config.yaml
num_hidden_layers: 14
hidden_size: 96
num_attention_heads: 2
num_key_value_heads: 2
head_dim: 64
intermediate_size: 768
vocab_size: 2048
hidden_act: "squared_relu"
norm: "rmsnorm"
norm_place: "pre"
norm_eps: 1e-05
positions: "rope"
rope_theta: 572000.0
rope_fraction: 1.0
qk_norm: true
attn_scale: 0.173
bias: "none"
tie_word_embeddings: true
parallel_block: false
extras: ["local attention windows", "gated attention", "value embeddings", "short convolutions", "an embedding shortcut", "learned residual scales", "capped logits"]
init: "normal"
init_std_qkv: 0.0529
init_std_o: 0.0
init_std_up: 0.0529
init_std_down: 0.0
optimizer: "adamw"
learning_rate: 0.00294
beta1: 0.9
beta2: 0.98
weight_decay: 0.08
lr_head: 0.0143
max_grad_norm: 1.0
warmup_steps: 557
schedule: "wsd"
decay_fraction: 0.727
decay_shape: "linear"
final_lr_fraction: 0.0
batch_tokens: [8192, 16384]
max_seq_len: 512
doc_mask: true
train_tokens: 103000000
max_steps: 8456
dataset: "wikipedia_en"
Each number is 500 + 40 x the weight over its row's rms, rounded and kept within 0 to 999. Layers, rows and columns count from 0. Numbers have three digits each. The size before them is the row's rms in percent of the matrix's.

# down: layer 2 MLP down (transposed), 768x96, rms 0.121, rows 347-378, columns 0-95
# up: layer 2 MLP up, 768x96, rms 0.126, rows 348-379, columns 0-95
down347 106:460505450513486536507569536563450470511437476487491554465464546430475486502467497525545536520479521538564474433534465535498513509512530565473504456520579550510474496575438518483518414486442435474469456376455482507467545484550539517544500515391453511512497532505514502542492542518510503467
up348 099:439471468500484548474487510499512552528479552424527453489488483522458526416545502523483458526422586501518523427524546460454563552517458491502470501529481473504459545553474514513476561487560504394509490488511426439531466485504542501571437491558461539503549565513427505466439499480468475492
down348 101:529412470473490573536530559529480473525545459515468554525400504408534486455488561458475446467487423596498484546584439538504499458506514519559447476500554509521471429525465546437485475536461506491511520487492455529504496444521461481505435525488530491529576493513510477504567474509485487468
up349 105:470570481498448536487585548526525500468531453434497541434542502567515499550516530389453526560465536463524499470460499440482496473489525586506523507503557514498525523470552508476483537537554557503515475460539447538591517461518485488551498490495440511435455551490444515552508580462491512460
down349 103:486555471523409493464553462545506474499514544438534477484469547520556473452514510478514469470545518556529501533487511492547551555522438504589513490527475452524518445590503535452535498436545384487481511529478451501501477453431483569499529485496437526515552554459490526486555489515482491593
up350 107:494535527533447541480555472427525604525483553445491491475558480480498466505559483506518469473468511387486499513546510466495533548520468532578551510463494489552587515565527459494450530425515561505465549495598528450516460528524497475504525533522505543497538478510528538560487514503461590493
down350 110:611440490542539496485498455452500522580441522536433501480493561521499515425531501476508532546507521487536506506555470550457485436478598513562482502485508410498566448547520455414459484489509488529488485490509488475411528495449485582484476481552519563520501486506502512560495477464540549515
up351 106:517493519507458498516453589588550506448529516497456526482440479496418422556536531559541483542532485491523513508609479498506535593419462520448541463462554488499569504492510417525531513510453496491549519455500505513461490459568505537508512521516512510489501479460522525424539571486470510447
down351 107:586548519583524523534519542550536485527556412526520527549467492529492484484585498498526508545483455545439469471481549465493530509520498567559499543494492494515484489562525576494511500489527483459519526467494509491505493492485486556499455542458529372484506579563571430527533523446579485492
up352 096:479542509592470461500536568483503490456530453521523493431517442475511438428539517477495548519478466487513585501494474514497534435505502476481526525575446513482493508433442481519474482527402503467498517574553432538550578529495516484517409472541574471508514529485515590525512489513454536475
down352 095:557500531490575510597515433483557591532510474504500552515499536473490448516524505463394472516470453525491533557507498541542415470526505522462508511528473534481499505530483525497487552531555456550509544540527500503526469568528452592467486482592513498479519454551548455462513489591519453505
up353 099:495541495495522470473487463570501549567574449509537454524521579516510534523544500544603509528438497501530514477623540518456490534558505478538561515459421458471529507437517522486481500526465491505471432506479513525468446449551494482493483513484490477402447482438455490562529507496475527435
down353 101:523578479513463533479449514551513464413516521475526492533574475553442484463461438392547549505598474514448484517492527526530452520483514482510523483512564481460523444552503494469556494509582576528547538545462493477510538520431451502481529468529481509501533541531491554409532466459509494515
up354 109:487568463497475440510510519435519574466519462476500473508463489583562536543534543510515540526517517533600501521548552419483496524489530490579545526519480506461474501477411543542463530472526603486487537535550533514518517477500473486502433459511561540506497503430478486525515454406573504517
down354 106:491488430479475526545543515515538469478550472486554439501469539550443415524501527487537486531512531492455463502485531535518451498471506478503543454480544499469403524538502517480583524589540438538570484578489490486472551506472493529478452584443461407527476492414496499493484557473524492558
up355 107:491470473511453515471505514516566558458495492484578536512555459533522465542535512494465405502478591509529501550495488547486504510502458501479459517585525470575530528445462543574432520507404467483476524481574546547522472496534495458505555550484538489456497585405554511510471492515474496466
down355 107:493509469537520561538545503489487432451501463481490471564474509533580467448519467487541575484475537524542506433503453489534553425524501483447460467487500446527510512493557509458507515490430582547467503463430512437526539503579436519549571439484565528500512539507488577538466464548535471468
up356 098:521499502475474510439441454437521519521523456584466548501457494536447474492565520408531536486503497490573533501497496491517482539426514534473477438545475504493526460465448498530473491480438478486500548601490509536463559559459516471556495536493495541515500529527571598523457502475393450469
down356 098:393497541488522523530575513424538413562416531486502505470518509447501424448511504582508455494487532462526511546527442453496523511529487563491463503488425545461532467530454448446509505472544507445519508451525445503490514428544456441489495551506438504500467472482524465551433478462519501487
up357 100:499560491539547494520536524461462513577504414442497484473522461480529527503511499475612562453461455497458487483517498448480521525458481432537492519493467481488499532479442477498489512441489480542548444497566535529542552527423543473466516616517471506469490494415522508466494577434548524445
down357 097:509550489501476581547431580471474450478444538470502448536532503499466451498468527509544508468493463483436504449485561504477441448543491570510521444514460469572508502452526467487484445400535485490483516498461473460430485461465420506474482500423515408520475470478565543537498540515561508481
up358 099:452498481524491525481486534484508527533505392570491463468504519479475483576538520466613490516513542426472529474511498445559578468460491512584465575568563468558499466503511514532521505493521444482514464509461515504507467517571493544519508566415516527486542527471535435441502513421525488491
down358 095:478544482534469561512495506555484518523556516447406550484528534531493544560489442542444464443498538612547538509510532556537524479531534517470490514476459571509491497505478490532469442419540507491496483459456499465566602471458430485476509527488495482520471436403561522523492514514499543524
up359 098:502445565556550582427476568448498555493515536547454470474507550418506467472487515464494581461516513494498482390487500493460468510522484538534475566532580487524531488442441528520404526482518532498501550466502479443493497479503544471528535565476508558492485461514471454473444465520497452452
down359 097:466468552556560545382474562510494495493493601557451471542524522451499541481536539459546497472484448544514406426541516462531523547507492490523501462502506515530477573489507557541460457530445456481532438479528487496482550527501434560520514515505437517487453506569476560508498529544531486533
up360 101:454503561511484510493482485528522529524545470549522474440498480504521476447581482487558545482584483455435517433527477518442531548489509580478456544481476500489479503517477579452450537601431514535487484524508443498522573561529484521433510482502517524514533553519551540528461477475537617481
down360 102:486519518483488497525458458486482575521514520590425461489513482529491520426440465528480508567489509480460498465540517526587555440480507524539453559462444538574573515487487417546493536518439472521509435424513495508463522472482387487498532533499571491480466508484565476464498497505494537443
up361 109:580555501540458478481500539459555525447446442458440477487511474510445528502486513521539485558463467487541495541541508553480476549474525512485580503407477489469521453519498508493522520464545494482515507512452432500595512535498468478466434587567493510493493472519553512448561482443507541380
down361 112:500510503537465586439494538482453481490527541462525474545534529480501474529561468473453465519432577519528581483450528476537469463508453575527434565474464549534505520495547543457473490487567564534457456516450466449566544482534472542501422510480525451521567513456503444534532484435498536519
up362 102:515501512521497541466494578510536512391520525412489504473499470493505482523494474494493509555538472463535504507513504468527487462432456492507520532496575461483507476473421448486390538462444524536427472421522501484508512504425415391570555473526433520515530516426512511507482486500483495510
down362 102:499464555484488520514503521491482492486494543413477551515457486466541444560478523471554447423510491489441519516521539553555487557462541597503570510498510514482489462513540486472521477439577516468498563446493498427542537508421432444501494479544498553510478466517429558447467492585541496542
up363 099:535495500535508456499498562532535534538540457549486559487499456470502548533489434530528475538495484499533512468528495451448490536452437451443385496445506508497498490374406545475470525533461473474433493522487511516515519544472539474591446564507482469429508481524475476519480484543436503445
down363 099:558448548500447524483448501465540510519471435519512469540500442517551476432549565494540439539476399514573447461532505543549535518485473530496520527537484498512424495469562522512558464506523448474498458456458535501512559483566547488546480501512495585485485461520541496548452436404488506473
up364 103:534540475500545474468506516492521495487519489566446477494509516556455505506553470440490483516460510490481495491555531420479466513489488591482515429526504554535544468535533530471573553494529457516503582500511403462488424494531442510494517504548440508465466478521436569466428621448483483466
down364 102:510524511478488527492494443539488457519453377473502497546468481490478489470560564451547532542502527519511509527525482459598515562477490517480471491447551570477504452469570470468520454549562437501458469468538508544444487504464549469516488477467457472580431604515578477496515487542524482481
up365 106:531518478474470522520493536502487492498548493421491481506482553545493589424567447441480461509448506472526535438600457450484504488441466512432514424470487461485546483505494492497536561519474460525541497496492491529591530488489463419481423556465493493470420526500573451493487507459489573493
down365 099:455519436476394390531514417562504424428472466495481461542517447552478529492547510490521433505482544520544564542459557519483504430489442457539489517442479477533513462416503460540509457521423473486517522523493500516535491494579450500538504528553537494517497503507479503450539504545502517494
up366 101:554505508546560538498436558492495515509506438458503483507485430531474547456498485502546579482489491485543472547573536502492507541436483493501459497543511485528537604513516583520449512547502493504450572499479432497494538580470459475557448492574498571503484430465470494468499537405519505550
down366 097:459521526463477495506554513567504477463427506457454461535573480485525529476507530535510472480421561543518440534524498550448540483503480539546480455468463513526538467561492516459550449546478500565493463510415496577481484531532458505551426519508504497598532584530505575478470444452524459474
up367 099:482504518515489397495498581540483552494566522488500517526473461449455482489534465488462470592519599421495543546506489494512475523519495503500504526401511448517473518457437439481550474464481420463533516489543466520526533498459466574493530521445495451501562585518520463500520547440554479504
down367 100:527604502479514572531487451445535514455577494491406504479506496482533463515557454487540507522504462495484569560559502545449475536481577510496501467444459501553539467429535514506492430534516532485450486467498521473430564533546452435431492487478524518525489470488508572572456492510457535526
up368 108:546537558487484485469454518472539525445583528496478454514453494512470502530508504429499496577524457507511524528572500514552555453504467537562491524497544449433458537455537473474562496467453508479412558499559462494563515468534556478581500504462546503450559456502470509417461531535501449438
down368 104:496489512512500450493528501510533486522557502567495522506561544515458543445543499484516541454504478487499486473519487524503465546522576403460519547498525543552572459514515469550483449414540526429492504501482509478522519501488629550527443490464489482561439587509500511515527385515561500534
up369 101:473475516582484520506511477567532492509487421488415489446505445563506514496529511513597492487548519502565493411552523502472472435513501531467429459475454440479464439493442509518485492517490552608487490527446441503542449541487467442480426486520582522518487486445466513462485478469518503500
down369 101:538559492490535534462577507511505488515553536553473484531551495495500508411509518556471428454513488534493484463449624601535527448532541517522507444475472475515464449464570489480499493493551386514468509533535515496545532473518451480524508569522527494470490530529503417561475438515502473490
up370 099:475579536516545545487507562451499527535464520512498512505523507489443495478536505479484428474547433484525463593522530476460522494459490526514534504463461547525492584419432558520465571481510569384525479512516443493463496463454475447516542506534529487432474557493415481466478477501440504472
down370 099:474454535436493510543541514510505507474561508437444509480455541505480531483475450472449479529535507577546552431575394513527454587524552528488436504491506489510422496525538507524445505469493568514520502460477454458513511482571547539471558473471505504520509557484549510450504489538614489517
up371 100:486511503521451471468567541545506522456444483456475518517462502552504481446511509541518482493475531413477509506486428487496548437478528584490506472505570430402455546554525530522571508510454520507572494468571489507541472462558502509541517564577497484438527537463499588508454553486489510555
down371 097:560425519424524480537539555509457514502458525481469473457524516516454535527496473512467528449557487490452510510434485508497504488512513456444444459459556500439529455534476561537623536547419456560533490423516553555492460472490478486497463517429503512452480516487542560539559567521492495526
up372 097:516503468506535445486545505524510554455523494534557426441502415488482515512540457518513461514511492469590450526519481494579556527524484527505508508507538509464484569492439480556545531565487428555495489548574484466477540558518466476451490498475452561536551485421579482546492558444474435484
down372 098:501477454469464507506502508488489456478565523490467493567493393606530505503482481494477500521506499472471532528506481478507498500515509552524500532445505493471401475493537548482559500514425407557512422576524473491442525464509487469525472420497534575541529548515623504490444509549470495523
up373 090:427529493487518473488454451538511505456511493495447506459475493494485509459593522504509452505503526493485522568516498489496505586488489557470594548558457508501445491559500530535497522419512443413510491566550454403543508476515496443555551459499575487426468493575533502513488478435490507460
down373 092:554496475410472543493531499468469483492527544476503530490480493521476485468519451520507526586430552452537620496503503499565560499479493480532406524444463592497428458497500507434497492498526476500504564551555463434566490416539495518473506462513464485501472518450526563454474490542508459501
up374 100:510526486547492501505475553469542514530475484553458464522434478506527501538530526545526469502447464527499526425527435490466565475490460529429441461482518511480553469496497556552580490502518512484452531492461486550561576491585484508466432499529433554478557514584491481486405525452466584499
down374 099:498541514489535484496516412540493530507549533507466434484580564500458530521480483430574514443547553551488498500513533433469506512479533506535515520431548451506439559435480504509494527516564505434574484538456432464566451502508502475452541492454439540475481429525487561513492518514553465561
up375 100:480515526515548499496550498417535549528529503516483465459521464448470481516534453464474444566518507548510515476515483519557443462489562583537569478553549431550457564491474448565522480519544525479482493474447461481557465527506501507494589574575503538558421521559550464452520478516519492499
down375 100:500539533550470519457538546498501452532515558528482581510519429520489463473527503461556530450548533562486446467527579470512530497507510575509446511534552497500548535485430409489508467501515482458431469493450471539494526527477539626518484488537442533484482457560519440468514551458500501568
up376 106:452505475477458582474498493450529536482512513512532485468484454452501519497486519475564422529544465518536528538472529430394607522523499487468469554499474492424545468525514497533483513470498525540485493427504436432471517507548429471517477493564446503483523474520471474498576579457508570431
down376 104:554514487498511447559458496510558495477500526553479512557497491462475557604526439438411511498513503525551452459524539489533488473541546520558491481514493562542572485385517540546541489487489479471541451464493545429444510510529455472525550512445459554547521516440463477481466524518462439517
up377 101:451484502507487443469561494490556544497481475514494543429500515502531494496552539488482548497489502521480474467482547568546512462496551456535510506436580381508529483531514545514480565483448559526476501557544522560548576484564480501604539507503592529475466454510439530500481539568528523484
down377 102:449496507469485464488532485471440490472550463547483512461490517461529518504471403553535537473490448444553460467530452555470478453455469498462499446414495515536475456500539392471465512412488430535532540560474522487555453463511489454506453450561514490471480527489579559490539484449529541481
up378 105:512504530495555469472565471510507545532599481516563514506537499555510491483563460501531428539455493515466509537600458454525484487456544490507510482505489434572468514513427455528535519471504503499526515557479447507491471489528488517548484462443385545476440545461595506546495569486481553535
down378 106:486549586538500545469483518478469481466445507500524473516507452518515473453521422496566522434559527479520457568524464451483553480455466484547470514505560505524446551521580502551531575437548557532533506489522544574490519514481432535537460562464541494491479510561524489428516484461485474409
up379 100:489542507555506489504530477445527518444510555477530420492506537402403426441497497462556480472543502457496514520525435503465518531554462492441480480478482504477473556498465448479453490489552491576422499568523467474458502482480492556527450585505488518537532540444471478488486559471452589490